Each number is 50 + 12 x the weight over the matrix's rms, rounded and kept within 0 to 99. Layers, rows and columns count from 0.

# layer 9 MLP up, 576x96, rms 0.223, rows 296-332, columns 0-95
26 67 57 44 59 35 50 45 58 72 33 64 45 45 60 46 48 36 44 62 47 75 67 18 42 62 54 45 55 37 41 48 31 49 38 65 64 50 65 46 75 80 48 40 56 48 48 50 56 45 52 65 46 46 51 43 49 40 48 59 29 52 42 31 52 53 69 38 41 62 41 37 46 62 42 49 55 32 64 76 26 43 52 49 39 54 56 50 57 55 35 47 57 50 56 41
44 82 70 50 36 57 54 37 51 76 57 48 48 51 50 40 53 36 55 43 46 53 62 54 53 58 36 48 62 68 41 53 55 45 11 59 38 54 48 43 47 29 47 45 38 33 59 43 37 55 45 54 54 48 56 59 36 56 31 44 47 45 60 37 44 72 57 54 66 51 64 66 42 43 28 54 49 39 38 43 42 60 38 63 50 33 54 59 52 53 40 60 73 39 75 36
31 27 61 49 49 78 53 65 59 47 51 40 71 40 59 60 72 49 48 53 51 69 25 32 51 44 69 42 62 44 60 61 60 50 52 56 45 60 63 43 46 46 39 43 68 46 44 40 36 46 34 57 49 42 51 39 65 56 32 67 69 71 53 69 66 48 41 42 21 59 45 39 45 70 66 39 47 49 51 40 33 39 35 38 63 64 35 36 52 78 69 50 40 23 52 44
67 32 59 55 38 51 63 69 47 42 41 36 39 53 44 49 55 38 53 63 53 65 60 34 35 27 38 50 47 36 52 56 41 37 57 39 74 65 48 27 38 52 48 50 55 31 38 60 76 62 53 66 31 47 59 71 58 67 31 45 51 62 65 38 44 53 39 22 45 51 50 26 58 55 61 51 49 37 38 53 31 54 77 66 46 68 58 49 58 84 36 69 36 52 70 41
47 46 46 56 47 46 61 44 76 47 60 54 65 50 45 79 46 64 51 35 46 41 66 53 23 48 36 48 36 54 56 67 60 64 54 32 53 53 65 54 41 35 62 49 60 56 64 12 16 51 28 61 63 45 37 65 62 44 37 50 43 64 38 44 51 57 47 34 22 49 63 66 50 52 34 50 60 27 36 49 67 50 49 42 56 72 70 61 41 51 40 52 55 38 28 39
04 50 50 53 64 53 64 58 49 58 36 51 55 57 62 35 65 55 52 63 40 48 47 54 60 50 68 50 55 61 50 78 27 60 82 36 38 50 72 35 46 71 48 48 63 59 74 63 58 55 60 51 47 56 40 50 63 25 55 69 47 35 65 79 42 51 33 57 38 38 29 47 21 84 68 43 55 62 65 74 18 41 50 37 39 73 28 56 35 62 54 64 64 54 27 61
61 31 49 64 34 50 27 46 64 52 62 52 52 75 65 27 34 40 56 62 56 30 60 48 55 52 43 41 69 59 62 31 52 60 53 86 62 56 34 53 52 69 35 52 53 67 41 38 47 61 30 41 56 73 55 34 44 55 43 66 56 68 41 47 76 30 46 31 60 49 59 55 55 26 63 56 23 48 47 37 34 48 59 57 18 42 56 65 38 30 46 67 35 47 53 56
58 68 57 48 34 58 46 41 51 60 46 53 63 44 38 27 40 59 86 37 43 53 34 69 70 35 40 28 53 39 61 56 41 35 32 59 51 43 64 48 49 48 41 53 52 50 47 54 47 45 43 57 48 46 70 39 52 48 50 74 70 53 45 22 67 43 49 75 44 67 53 37 25 52 60 45 54 30 37 60 76 51 44 60 59 34 58 46 44 75 85 49 43 67 53 30
47 55 49 30 40 40 56 43 55 42 44 60 62 32 26 44 47 50 41 56 35 37 53 60 56 63 56 59 51 75 50 54 37 27 47 48 41 67 70 60 46 43 16 44 63 44 37 66 36 41 58 63 52 46 48 57 43 57 51 42 36 52 54 44 31 62 50 38 54 58 66 69 47 69 47 53 70 44 64 82 30 57 32 45 51 42 45 51 67 58 44 30 62 44 42 53
66 33 47 38 57 48 53 64 49 52 50 58 59 57 36 34 48 51 50 42 55 49 69 45 56 40 67 27 67 63 55 43 49 61 59 60 38 46 30 55 38 45 50 59 57 54 57 38 49 44 41 47 50 35 32 37 59 55 59 66 62 48 63 70 47 32 46 45 38 40 23 63 33 66 60 36 49 60 47 60 39 28 46 41 82 58 47 38 41 43 39 68 68 43 34 67
41 57 72 23 49 42 32 36 48 84 65 56 52 33 44 53 26 47 43 50 48 76 49 49 36 69 49 47 45 73 54 41 61 51 31 48 50 37 37 52 42 46 47 40 43 47 38 47 47 54 58 56 64 45 48 53 50 77 38 53 45 42 53 33 72 11 62 47 37 50 51 39 37 35 56 60 50 21 53 56 47 60 57 64 34 52 51 62 50 26 59 78 57 32 47 51
50 82 76 65 49 54 54 44 59 65 56 60 68 36 41 60 61 43 52 46 27 39 56 62 37 39 67 56 17 46 51 53 70 51 43 52 69 48 52 45 55 54 56 46 47 60 66 51 46 59 36 43 35 40 39 42 42 60 43 49 67 63 59 48 52 47 44 38 47 30 42 48 60 37 39 46 59 37 50 36 44 73 60 37 41 34 45 28 31 49 45 33 70 32 46 54
36 52 54 68 66 50 43 45 58 61 41 67 59 70 29 41 57 53 57 52 59 31 44 52 47 51 40 43 41 35 52 47 57 59 66 56 49 61 34 60 43 52 45 35 52 38 52 33 53 54 56 46 41 35 42 44 59 47 49 30 65 67 59 74 34 48 60 35 39 44 57 61 66 41 44 64 58 60 31 48 36 61 36 47 66 55 63 56 70 49 43 43 61 19 56 35
59 31 48 32 42 52 49 50 60 40 37 74 68 48 71 70 51 43 49 57 37 55 49 49 52 62 68 62 48 57 34 53 63 52 56 53 46 51 37 53 59 52 39 23 38 68 79 52 48 59 23 57 35 61 39 52 56 56 49 51 56 43 63 49 40 50 81 48 47 42 44 43 50 37 65 46 41 61 18 58 49 44 48 22 58 36 35 33 59 65 47 46 40 57 57 29
53 54 44 57 31 55 41 55 54 44 57 45 64 35 58 59 60 57 76 30 46 53 30 61 31 28 46 53 62 55 47 53 63 53 48 47 76 55 42 64 23 41 41 48 51 63 58 54 38 33 46 68 53 34 48 58 70 44 51 51 65 46 57 43 57 51 45 60 47 62 56 62 53 48 77 37 48 47 48 46 30 65 59 41 71 52 62 40 30 41 81 36 59 56 44 64
29 59 42 37 40 23 47 66 58 47 39 57 58 57 37 45 57 67 80 72 60 36 55 58 65 36 47 24 72 65 44 74 58 50 62 45 63 60 59 47 67 51 47 48 52 40 33 54 47 35 67 75 52 63 40 49 69 66 45 59 36 36 58 66 66 37 57 35 54 54 38 37 60 45 48 52 36 67 53 55 58 48 41 43 54 47 40 61 56 65 34 66 38 41 63 44
49 54 50 46 65 40 42 56 31 44 43 43 70 64 65 37 69 55 42 49 28 42 61 67 54 42 56 27 63 57 41 37 47 37 57 46 56 70 56 47 64 46 52 33 52 50 54 37 45 48 49 31 66 41 60 53 51 44 40 64 46 65 47 49 44 31 64 44 41 58 59 44 58 55 53 52 52 49 60 51 49 40 34 66 56 47 53 75 51 41 58 47 40 44 36 58
65 46 57 50 56 43 47 61 49 48 55 43 48 47 60 50 68 34 54 49 39 91 39 38 42 34 55 54 34 54 49 59 39 42 55 53 59 48 46 55 54 42 65 53 46 66 70 50 32 63 42 46 43 52 38 42 51 63 41 62 26 40 51 65 46 49 53 22 26 52 45 46 39 67 67 38 43 68 38 48 55 38 56 32 49 64 52 55 53 27 56 57 61 53 49 39
69 55 53 50 56 53 34 48 51 35 46 57 67 34 60 38 59 45 50 49 49 51 51 41 49 56 38 46 43 69 51 28 53 44 60 34 38 38 66 70 61 58 30 54 55 56 36 34 71 52 75 57 43 58 38 41 54 51 63 66 69 42 74 38 63 48 37 48 46 64 64 47 71 46 33 64 56 43 49 72 67 45 54 48 61 55 57 37 40 46 67 62 38 49 34 58
42 46 10 58 36 39 37 53 62 54 41 45 60 72 69 29 48 58 63 45 40 49 50 48 60 49 36 59 52 42 58 50 59 58 37 52 44 49 51 59 69 65 49 41 48 40 44 61 29 60 47 43 57 26 39 61 42 64 37 70 28 52 43 45 40 60 40 61 36 50 44 61 45 58 55 50 56 50 48 57 59 53 66 61 55 41 33 44 53 54 24 42 43 43 44 52
40 55 37 32 63 34 48 59 63 67 43 60 51 54 36 63 35 61 37 36 47 54 62 65 52 41 54 43 32 54 57 37 66 63 58 39 75 61 72 77 31 54 43 46 53 41 46 46 45 46 28 39 50 60 50 72 51 61 71 60 59 52 50 33 40 31 38 59 38 33 55 42 69 48 56 69 59 46 63 53 36 46 71 63 52 41 57 42 39 51 59 19 50 50 47 59
56 54 32 45 63 63 32 52 64 62 49 43 38 51 31 55 44 36 70 46 71 48 58 56 54 62 47 60 47 41 39 70 53 44 59 55 47 47 72 56 49 34 51 65 62 48 55 36 41 52 51 42 65 56 43 43 42 41 42 44 56 50 46 44 34 36 44 58 44 55 25 48 69 42 32 66 39 48 33 76 39 64 77 55 38 58 44 41 29 66 55 41 47 38 42 52
56 33 64 25 39 69 55 74 61 63 51 41 61 69 44 36 42 49 56 40 71 45 46 48 64 37 41 25 66 65 57 37 58 54 48 47 64 43 71 59 42 65 55 68 57 46 43 59 31 32 56 58 32 35 39 58 48 42 62 78 60 63 44 37 59 44 69 53 50 55 48 46 34 45 46 67 55 71 70 33 32 53 75 54 41 52 67 42 47 47 45 41 24 62 76 43
52 75 79 38 42 51 34 25 60 36 18 43 72 51 39 13 68 61 37 60 48 39 61 33 49 33 40 51 45 35 25 41 61 46 48 61 44 44 66 47 57 50 65 43 40 64 45 45 56 56 53 34 55 46 53 59 46 54 68 61 31 46 31 39 49 58 71 61 47 44 72 52 42 63 66 47 65 54 46 42 32 38 44 37 42 47 53 49 47 55 69 35 29 55 44 59
64 39 51 70 47 72 44 45 49 43 52 48 58 58 50 29 67 49 62 38 64 49 30 33 62 40 42 50 49 50 44 44 55 72 45 32 41 68 62 35 68 30 42 54 43 50 74 53 35 65 45 54 26 45 50 46 36 24 53 44 73 30 45 59 49 50 60 42 42 74 57 57 37 44 54 62 63 52 44 44 35 46 80 38 52 61 40 55 33 63 37 54 18 59 50 47
29 40 54 54 58 51 32 53 46 52 43 65 55 39 50 45 53 59 83 48 50 55 43 39 73 37 47 61 33 56 46 36 57 46 48 27 36 47 65 53 57 74 54 42 53 53 61 53 37 43 43 48 52 51 47 31 66 36 51 61 36 34 87 60 54 46 39 57 40 44 33 67 61 50 54 59 65 40 43 40 61 63 50 58 44 48 45 34 46 41 69 38 62 43 46 24
39 56 38 29 47 63 41 71 62 31 59 55 32 55 33 39 54 61 56 30 56 71 41 29 68 66 51 42 35 49 58 25 32 53 89 44 63 39 50 67 76 42 37 55 32 50 52 41 42 62 53 42 39 57 52 66 63 42 46 44 56 49 44 55 49 42 43 48 56 39 49 44 57 59 43 55 45 52 43 70 41 46 63 50 45 49 68 37 54 49 43 39 60 32 31 52
42 80 38 51 40 60 33 32 59 64 55 54 55 50 56 46 47 40 55 46 50 67 44 65 52 43 59 61 37 57 44 65 46 51 55 75 39 51 52 35 48 58 43 68 41 40 32 59 27 61 87 33 51 31 50 55 42 53 46 45 44 51 63 69 36 47 28 46 32 57 52 36 35 53 54 40 53 44 40 53 34 69 36 59 41 56 58 31 45 47 75 59 29 54 62 59
68 30 56 55 45 37 61 41 52 50 57 36 54 61 32 60 51 51 46 47 57 51 43 61 28 54 45 39 53 56 48 59 35 54 46 43 49 62 36 56 64 39 60 33 56 52 39 42 37 53 68 28 54 39 54 61 46 42 51 71 61 34 28 51 37 44 51 35 36 46 43 52 50 45 30 53 46 52 52 48 59 46 56 65 34 66 49 45 38 59 32 55 42 87 45 63
65 65 54 56 32 33 62 53 39 39 63 46 26 65 68 47 42 29 62 62 46 62 32 48 45 43 45 46 60 51 37 57 32 87 56 58 40 33 53 49 39 56 63 43 62 48 40 31 59 68 57 62 64 49 33 61 70 29 43 43 61 48 61 36 42 55 51 35 59 64 35 60 47 50 48 54 32 51 58 71 56 60 47 44 69 61 46 29 55 51 53 32 49 49 64 46
51 41 64 47 56 22 41 56 45 38 52 54 79 54 34 37 55 41 49 40 45 49 45 31 77 40 61 35 44 61 73 56 43 72 33 54 47 54 40 30 58 33 51 55 35 41 51 40 51 52 58 44 43 48 42 51 55 44 38 50 67 46 60 34 45 53 42 55 42 52 46 67 48 51 43 53 55 34 72 61 52 44 46 63 54 70 53 44 24 32 49 50 48 42 41 70
71 54 65 72 47 69 57 77 58 53 71 36 45 45 45 33 45 54 46 48 49 51 35 46 41 68 75 53 62 64 69 53 61 39 73 36 48 69 49 37 60 55 36 50 49 38 46 25 52 60 39 27 42 44 40 28 39 53 49 44 40 69 44 71 62 65 49 24 69 60 33 31 78 54 48 59 45 40 30 40 64 37 78 36 36 50 42 49 41 62 47 58 53 42 42 51
58 60 61 36 45 59 42 39 65 49 39 54 66 68 72 42 37 52 33 61 63 62 58 23 65 49 59 44 58 55 77 38 58 56 61 43 56 38 59 37 58 64 43 33 54 44 51 55 58 51 65 56 51 62 34 46 45 59 49 61 59 43 35 75 48 45 45 49 56 51 51 58 49 41 37 54 46 57 42 56 47 51 38 46 51 16 93 75 41 44 31 48 39 57 65 55
62 50 46 68 61 72 31 41 59 66 41 50 58 66 46 48 43 32 45 59 41 57 60 51 48 43 37 55 51 85 45 27 71 56 31 67 39 54 58 53 50 31 42 31 68 39 30 57 33 68 41 44 52 75 50 55 44 81 50 31 71 41 71 60 59 52 55 40 60 69 51 58 29 62 49 39 46 56 34 51 62 56 46 27 54 49 55 54 60 56 52 41 52 29 58 64
45 27 42 51 55 42 35 40 30 47 49 29 58 49 39 46 63 56 34 71 51 37 67 50 49 61 64 26 43 53 40 57 43 36 56 58 72 51 55 52 58 38 28 43 38 67 68 64 57 54 42 57 58 40 61 41 46 58 59 42 55 65 56 38 60 54 62 53 63 40 66 45 42 44 64 68 49 43 67 56 48 45 27 24 45 56 35 56 38 32 36 49 45 62 55 62
62 56 52 64 34 49 42 48 44 30 39 55 57 38 42 57 41 53 70 54 39 55 74 53 44 48 44 48 64 34 50 61 89 33 67 44 46 37 41 69 41 46 53 51 58 58 38 59 46 70 72 37 47 45 46 25 62 45 45 60 67 58 42 55 45 52 45 44 70 75 39 61 48 49 33 46 43 67 45 22 62 60 55 56 57 50 53 25 52 51 53 24 50 62 42 49
50 50 35 42 43 48 63 46 52 51 43 38 50 57 61 36 54 52 26 48 50 41 64 41 70 52 54 43 53 64 54 68 28 45 72 57 59 66 42 63 52 57 44 48 49 58 62 61 40 66 50 50 34 34 50 50 42 49 47 65 63 31 22 47 44 62 45 36 36 53 42 45 38 60 16 37 60 43 55 42 32 56 66 31 35 50 42 59 40 61 59 55 62 56 35 58
# layer 9 MLP down (transposed), 576x96, rms 0.242, rows 296-331, columns 0-95
61 36 57 66 52 45 49 63 61 46 29 57 42 66 43 36 47 54 40 55 47 33 34 72 67 42 34 32 50 42 62 65 38 21 18 45 39 40 50 42 43 66 37 65 43 57 37 49 34 54 53 47 59 46 66 38 53 50 30 55 53 30 44 39 32 27 42 53 69 31 56 52 43 37 59 47 52 45 48 47 36 48 61 27 60 32 65 52 44 70 46 50 64 59 58 51
36 59 39 41 21 45 60 58 41 42 35 65 32 58 38 62 35 69 36 69 36 58 70 41 40 41 51 46 43 58 45 56 39 38 67 36 47 43 66 57 34 43 36 51 38 25 44 45 40 39 51 66 36 48 26 36 53 44 50 59 65 60 62 54 38 48 52 52 36 60 57 36 42 34 46 42 36 45 38 43 51 48 55 52 47 42 50 55 50 47 42 52 35 64 41 67
54 49 67 50 45 89 62 40 62 72 64 54 30 51 71 50 61 62 43 63 37 53 50 59 66 45 47 54 57 50 53 73 41 46 57 46 23 57 35 39 53 74 42 47 44 51 55 61 48 50 49 54 40 63 46 52 63 73 40 65 46 58 63 58 52 52 49 66 62 54 35 54 53 56 41 59 53 44 56 54 44 17 27 48 44 62 55 30 49 52 44 29 57 49 44 46
61 57 33 58 59 42 43 52 44 43 38 43 46 48 44 63 32 39 59 42 67 58 38 54 76 53 52 39 59 57 32 25 47 30 34 41 45 35 69 56 53 50 76 36 40 57 76 41 57 53 54 42 51 49 55 68 67 43 44 81 35 49 55 54 70 52 50 42 42 60 45 51 51 49 69 56 60 50 41 36 55 36 23 48 42 51 49 53 52 44 45 46 65 32 35 55
80 60 27 69 53 32 43 49 58 42 54 50 63 49 49 60 65 45 03 52 44 69 71 40 39 63 38 54 65 59 52 51 53 61 64 64 42 49 42 50 42 25 47 52 54 49 52 69 37 39 36 42 62 46 52 66 74 60 77 51 39 51 49 40 41 59 51 75 31 18 42 55 65 54 46 66 39 52 69 56 58 44 75 59 30 39 56 63 58 50 74 61 38 31 62 51
37 53 30 40 50 61 42 58 53 61 55 49 50 39 40 48 62 44 49 41 61 48 60 58 30 59 53 42 40 57 52 59 52 45 38 23 53 24 54 51 58 57 36 84 49 33 28 47 41 58 60 47 51 55 60 53 65 40 56 53 69 57 66 46 54 36 54 52 63 39 62 71 34 54 59 56 51 57 45 43 63 38 38 54 35 48 52 49 46 53 58 61 67 73 41 65
60 49 43 43 43 38 48 48 55 57 47 50 59 66 54 25 33 33 44 62 41 65 38 50 32 50 47 41 76 63 63 62 62 51 50 57 39 36 51 45 33 51 49 52 43 33 64 29 45 52 42 71 39 48 34 52 53 48 55 43 64 64 57 48 59 55 49 41 47 40 72 42 44 21 53 51 62 38 77 58 53 36 43 65 26 44 49 55 35 53 55 48 48 39 45 27
44 54 32 53 52 42 52 70 40 66 49 54 58 58 36 64 39 44 66 51 57 63 75 34 32 57 60 50 38 66 49 38 55 58 35 53 45 36 49 19 60 54 43 72 67 32 43 43 64 59 59 61 52 31 41 79 34 39 50 48 58 45 63 32 54 66 33 56 69 50 46 51 46 63 51 74 61 42 53 45 38 35 60 43 67 58 52 59 55 41 42 18 30 52 43 55
43 50 32 44 28 44 42 59 44 41 52 39 58 53 56 51 46 30 72 42 53 58 65 55 37 65 60 62 45 55 31 56 48 45 18 46 18 52 34 72 56 60 34 43 55 35 49 52 39 59 57 68 60 57 55 39 53 50 51 55 29 53 63 55 76 56 53 38 68 41 34 50 61 48 59 42 52 44 60 47 35 51 41 66 61 56 47 62 68 65 42 36 52 50 45 25
48 61 50 54 64 46 29 45 54 57 48 67 47 33 59 35 53 36 53 33 43 65 61 51 51 50 31 52 50 39 48 62 58 49 39 43 54 62 73 46 52 82 55 57 39 52 51 56 66 42 48 49 54 62 59 41 34 60 54 35 33 45 47 52 42 48 39 52 28 43 50 44 28 55 40 36 49 44 44 61 43 51 46 41 43 64 41 40 57 54 57 51 45 70 36 44
50 55 56 44 54 35 43 60 51 61 51 63 53 59 43 38 61 53 30 83 60 55 67 65 66 57 31 60 46 56 53 79 63 55 33 72 29 74 50 38 71 53 46 36 51 43 33 49 68 29 43 57 47 61 69 48 37 63 47 64 52 78 52 62 54 47 57 59 49 48 72 51 60 55 42 57 63 28 54 47 74 31 36 36 50 50 56 47 58 57 24 47 53 53 49 51
57 46 45 40 66 49 29 51 59 34 39 49 50 44 56 42 70 60 43 53 43 56 47 33 65 50 54 40 49 64 47 52 62 56 74 50 62 50 40 52 59 65 58 30 61 47 55 49 58 51 35 31 52 52 37 39 71 64 66 47 47 34 23 42 29 37 85 52 61 77 69 47 43 45 55 47 42 77 60 52 52 44 46 37 55 42 67 45 53 58 46 57 69 42 57 46
59 54 67 48 54 32 48 40 70 47 51 47 59 51 39 52 64 57 45 50 63 64 68 83 31 50 71 39 46 51 33 49 60 57 76 64 45 15 59 47 58 60 45 65 52 48 66 56 54 49 34 51 38 49 44 47 36 41 42 53 61 56 64 42 61 47 40 43 71 44 58 67 56 64 52 74 45 35 44 42 43 56 48 43 44 30 63 61 51 58 50 50 78 41 51 27
53 50 32 44 45 54 73 37 76 65 60 66 37 56 58 66 29 69 63 48 50 42 73 63 52 58 55 44 62 52 46 31 50 34 35 46 58 57 58 58 32 59 41 50 51 44 47 46 60 48 44 47 49 48 50 57 32 54 64 66 39 48 56 64 27 60 67 47 34 62 66 51 55 62 47 53 35 54 67 51 27 47 40 71 50 30 52 60 64 28 26 53 56 68 49 45
64 46 43 52 37 62 64 25 57 56 54 54 61 61 59 35 47 86 47 65 46 30 39 19 54 57 50 49 44 38 38 48 43 40 24 63 38 53 59 43 69 48 54 75 58 52 44 51 50 66 41 41 37 56 63 33 29 73 49 38 32 38 53 78 47 60 54 54 39 50 44 30 52 46 48 37 55 64 57 77 63 48 36 31 36 54 61 65 51 39 59 58 57 61 50 47
44 35 56 34 74 56 51 64 62 30 78 50 52 59 41 61 40 62 28 47 44 24 58 23 47 57 79 46 50 36 46 61 58 42 37 59 75 39 48 63 57 41 46 08 45 61 36 45 53 27 50 55 38 54 48 54 45 41 50 57 53 54 44 57 47 55 57 60 64 40 66 68 73 48 54 54 52 43 74 33 35 53 56 43 43 67 37 55 59 49 45 58 59 37 49 52
46 42 51 49 53 62 71 53 51 45 50 35 29 37 39 58 53 37 43 29 51 30 45 51 28 51 50 47 53 67 44 50 41 61 47 49 51 49 36 62 37 54 44 41 59 37 43 55 55 54 61 36 62 46 38 46 64 65 65 75 48 48 55 39 59 53 77 42 53 44 54 52 47 42 52 60 45 47 52 41 46 54 55 37 71 63 40 48 47 60 34 59 56 49 68 42
33 45 59 47 29 64 52 51 43 39 49 67 44 46 70 48 46 43 50 45 55 37 53 40 53 60 36 45 52 40 66 57 63 61 36 40 23 64 43 49 43 40 58 69 62 38 41 65 64 44 42 61 68 61 41 43 58 54 54 59 62 60 52 50 50 60 48 57 75 41 51 48 53 52 60 64 54 60 52 25 56 62 61 48 70 61 38 31 42 64 56 43 52 50 51 48
67 50 41 62 66 57 69 51 54 48 42 40 61 60 57 50 49 63 33 53 63 60 43 45 56 40 48 42 53 60 48 41 24 73 72 59 55 41 47 37 60 43 43 44 42 41 32 57 31 29 24 37 52 50 21 29 50 56 33 55 47 51 62 33 42 64 47 51 58 69 51 47 59 42 56 37 54 55 50 25 51 61 53 61 45 37 49 56 33 43 56 60 43 49 64 38
61 47 62 52 34 18 54 35 32 48 57 43 53 33 33 35 55 39 44 64 63 48 59 46 61 45 18 67 35 52 26 65 48 27 54 48 63 57 51 63 58 39 15 53 59 69 50 47 64 62 31 58 40 58 64 71 71 32 41 52 42 66 48 59 66 50 54 63 49 57 25 73 60 42 47 46 45 48 65 61 58 50 48 61 66 45 43 48 71 53 48 47 64 47 75 44
36 51 43 43 40 58 48 71 40 36 51 64 44 57 54 41 48 29 48 55 42 65 38 58 48 60 80 33 48 51 54 54 14 42 64 49 48 52 32 36 35 41 51 36 66 69 51 48 40 35 45 56 33 55 69 44 61 52 65 59 60 45 48 70 55 58 36 55 47 60 58 73 33 39 33 32 41 54 36 68 68 63 57 63 57 51 32 51 59 43 46 52 47 65 51 19
28 59 61 41 47 42 64 62 62 37 57 43 43 35 52 54 44 41 46 62 58 59 30 35 58 49 51 43 64 46 61 45 46 66 34 43 69 39 25 31 28 42 62 49 62 56 49 44 57 57 44 51 40 45 61 63 40 73 58 44 32 44 66 44 55 34 54 54 74 43 50 47 38 43 57 41 52 57 45 58 46 43 48 41 35 62 58 49 37 44 66 59 43 36 51 51
49 57 48 48 59 66 42 46 62 60 39 57 41 71 52 44 62 46 30 56 35 43 73 62 46 55 48 53 47 30 40 65 42 50 27 45 51 18 59 34 73 60 56 53 55 50 52 63 53 65 48 44 33 41 49 51 43 60 43 31 38 60 47 54 64 41 36 53 54 35 59 45 41 57 51 45 41 40 43 54 68 34 33 54 27 55 49 50 61 65 61 51 74 37 53 59
59 52 54 62 74 79 35 51 41 62 49 75 48 44 41 46 57 50 49 56 41 31 45 52 18 66 61 51 48 54 44 46 51 31 55 58 44 42 56 40 56 49 57 43 41 47 57 71 36 47 52 59 46 57 30 40 69 52 55 52 53 42 70 43 66 73 39 41 71 47 48 60 61 47 60 74 38 55 71 57 59 44 53 39 42 61 44 57 43 52 52 54 44 63 61 43
62 60 52 50 56 19 53 49 38 47 39 45 34 40 78 50 45 42 35 41 51 43 47 47 56 46 45 81 57 49 71 50 61 32 41 34 59 56 54 42 49 75 39 27 32 54 73 62 34 34 45 68 42 39 52 63 49 45 52 61 52 51 52 79 51 30 62 50 42 34 46 62 50 54 58 31 55 50 56 48 43 40 54 33 60 60 28 66 43 62 72 56 40 59 65 43
50 44 34 39 68 62 46 59 57 39 57 43 41 63 56 51 46 67 48 44 55 55 41 20 30 41 51 58 47 72 55 50 48 47 55 60 64 30 59 38 52 53 88 31 58 73 41 38 56 65 62 53 23 33 47 52 52 57 47 60 61 57 66 59 63 53 59 38 48 63 67 49 35 17 64 54 53 63 54 48 52 38 36 43 32 54 56 52 45 55 40 50 56 66 37 56
42 44 49 58 42 54 62 30 55 50 44 37 41 31 38 36 35 54 43 44 59 53 63 53 52 42 37 57 30 51 61 52 48 41 36 37 60 36 51 65 32 42 38 79 53 50 64 55 54 56 71 63 60 56 49 47 64 51 77 48 43 38 58 37 53 47 52 49 57 46 28 63 61 31 59 56 68 48 50 59 51 47 53 66 56 38 18 35 42 65 48 42 53 67 83 44
49 54 56 55 45 60 50 67 54 65 67 47 60 62 69 52 71 59 44 52 53 64 51 38 38 33 53 53 43 47 46 57 50 61 38 42 29 56 37 55 65 35 53 37 58 50 47 49 36 60 26 58 41 33 70 35 63 63 50 61 50 62 50 49 29 36 41 54 63 54 43 49 43 39 64 64 45 36 64 32 50 43 40 52 62 55 42 40 66 57 44 39 47 65 28 56
41 54 28 56 59 34 60 35 58 55 62 66 57 50 69 58 58 45 58 46 50 57 70 60 53 46 55 56 52 51 41 61 41 49 60 51 43 57 62 27 52 53 53 32 40 46 26 61 38 50 46 55 43 42 35 50 39 40 58 48 53 46 55 58 43 75 58 43 65 56 78 37 49 43 31 38 46 54 51 62 55 72 50 50 39 50 64 42 38 55 34 41 61 58 70 58
51 37 41 60 41 20 55 58 43 35 45 38 41 70 33 55 55 70 64 63 55 42 32 46 49 44 42 42 69 42 45 50 47 32 40 50 56 45 54 45 35 53 39 38 60 62 60 45 28 56 25 44 51 38 43 53 56 45 60 52 45 57 50 54 44 37 43 70 69 51 53 70 38 46 56 48 32 77 62 59 70 38 35 60 45 51 60 62 60 65 52 57 61 41 37 40
59 63 53 45 58 43 46 58 53 65 65 37 30 56 47 55 45 59 57 26 46 56 35 50 45 54 44 57 56 50 44 54 41 66 38 52 45 38 51 51 46 44 31 67 47 57 53 42 52 37 58 37 64 38 44 64 82 43 43 66 57 65 34 37 36 45 33 42 35 39 46 58 61 43 43 64 45 37 56 43 35 61 50 43 48 33 61 46 45 50 52 30 36 42 31 43
29 40 64 31 34 42 52 63 52 44 56 48 39 44 44 55 55 24 46 36 54 45 58 67 23 34 35 27 69 45 55 35 25 47 33 53 63 33 40 58 69 61 58 45 47 65 67 44 48 40 34 52 39 61 74 48 72 51 44 59 48 57 45 62 47 45 69 72 54 48 44 55 57 64 49 49 53 58 41 48 67 37 48 39 35 74 67 53 38 56 49 56 37 55 36 75
51 50 47 68 42 49 54 36 67 39 38 39 57 67 37 47 54 52 35 64 48 42 57 57 57 48 40 60 47 50 80 56 76 34 31 53 52 48 54 48 53 28 60 33 51 46 42 50 59 35 51 39 52 39 36 36 49 54 36 37 39 62 48 50 45 47 39 31 58 48 43 47 31 37 33 27 14 57 72 40 54 45 51 74 21 62 54 55 42 41 58 42 73 26 59 68
45 52 24 48 62 59 64 51 48 23 37 20 70 29 53 82 40 62 61 51 44 45 52 57 49 62 47 46 54 27 63 52 42 35 49 44 36 43 60 38 40 54 43 42 45 52 44 43 38 52 67 46 46 62 44 47 49 56 54 71 60 39 52 29 55 41 58 74 59 30 36 92 42 84 39 49 43 34 52 60 51 41 29 52 62 57 57 41 39 60 76 47 60 80 39 31
61 51 41 43 49 49 57 29 60 57 56 63 53 52 44 43 59 49 60 53 37 68 45 61 35 55 52 39 53 68 47 54 48 51 64 49 52 45 63 73 56 37 61 73 53 39 44 43 32 51 51 59 43 54 47 47 40 43 48 57 56 45 52 57 53 50 52 51 38 46 42 51 45 40 63 47 37 44 42 39 49 52 54 57 66 57 50 57 48 53 51 60 44 39 46 51
43 72 60 44 52 64 56 51 62 60 43 49 41 59 48 42 52 53 34 61 51 37 56 44 59 70 52 50 43 48 60 40 32 46 36 50 43 67 48 58 60 48 52 75 21 39 59 58 52 46 59 66 40 58 34 70 59 51 49 50 58 51 66 47 47 44 59 43 27 21 49 50 48 38 53 17 61 57 42 54 60 77 36 46 48 28 67 57 74 49 55 54 28 60 49 62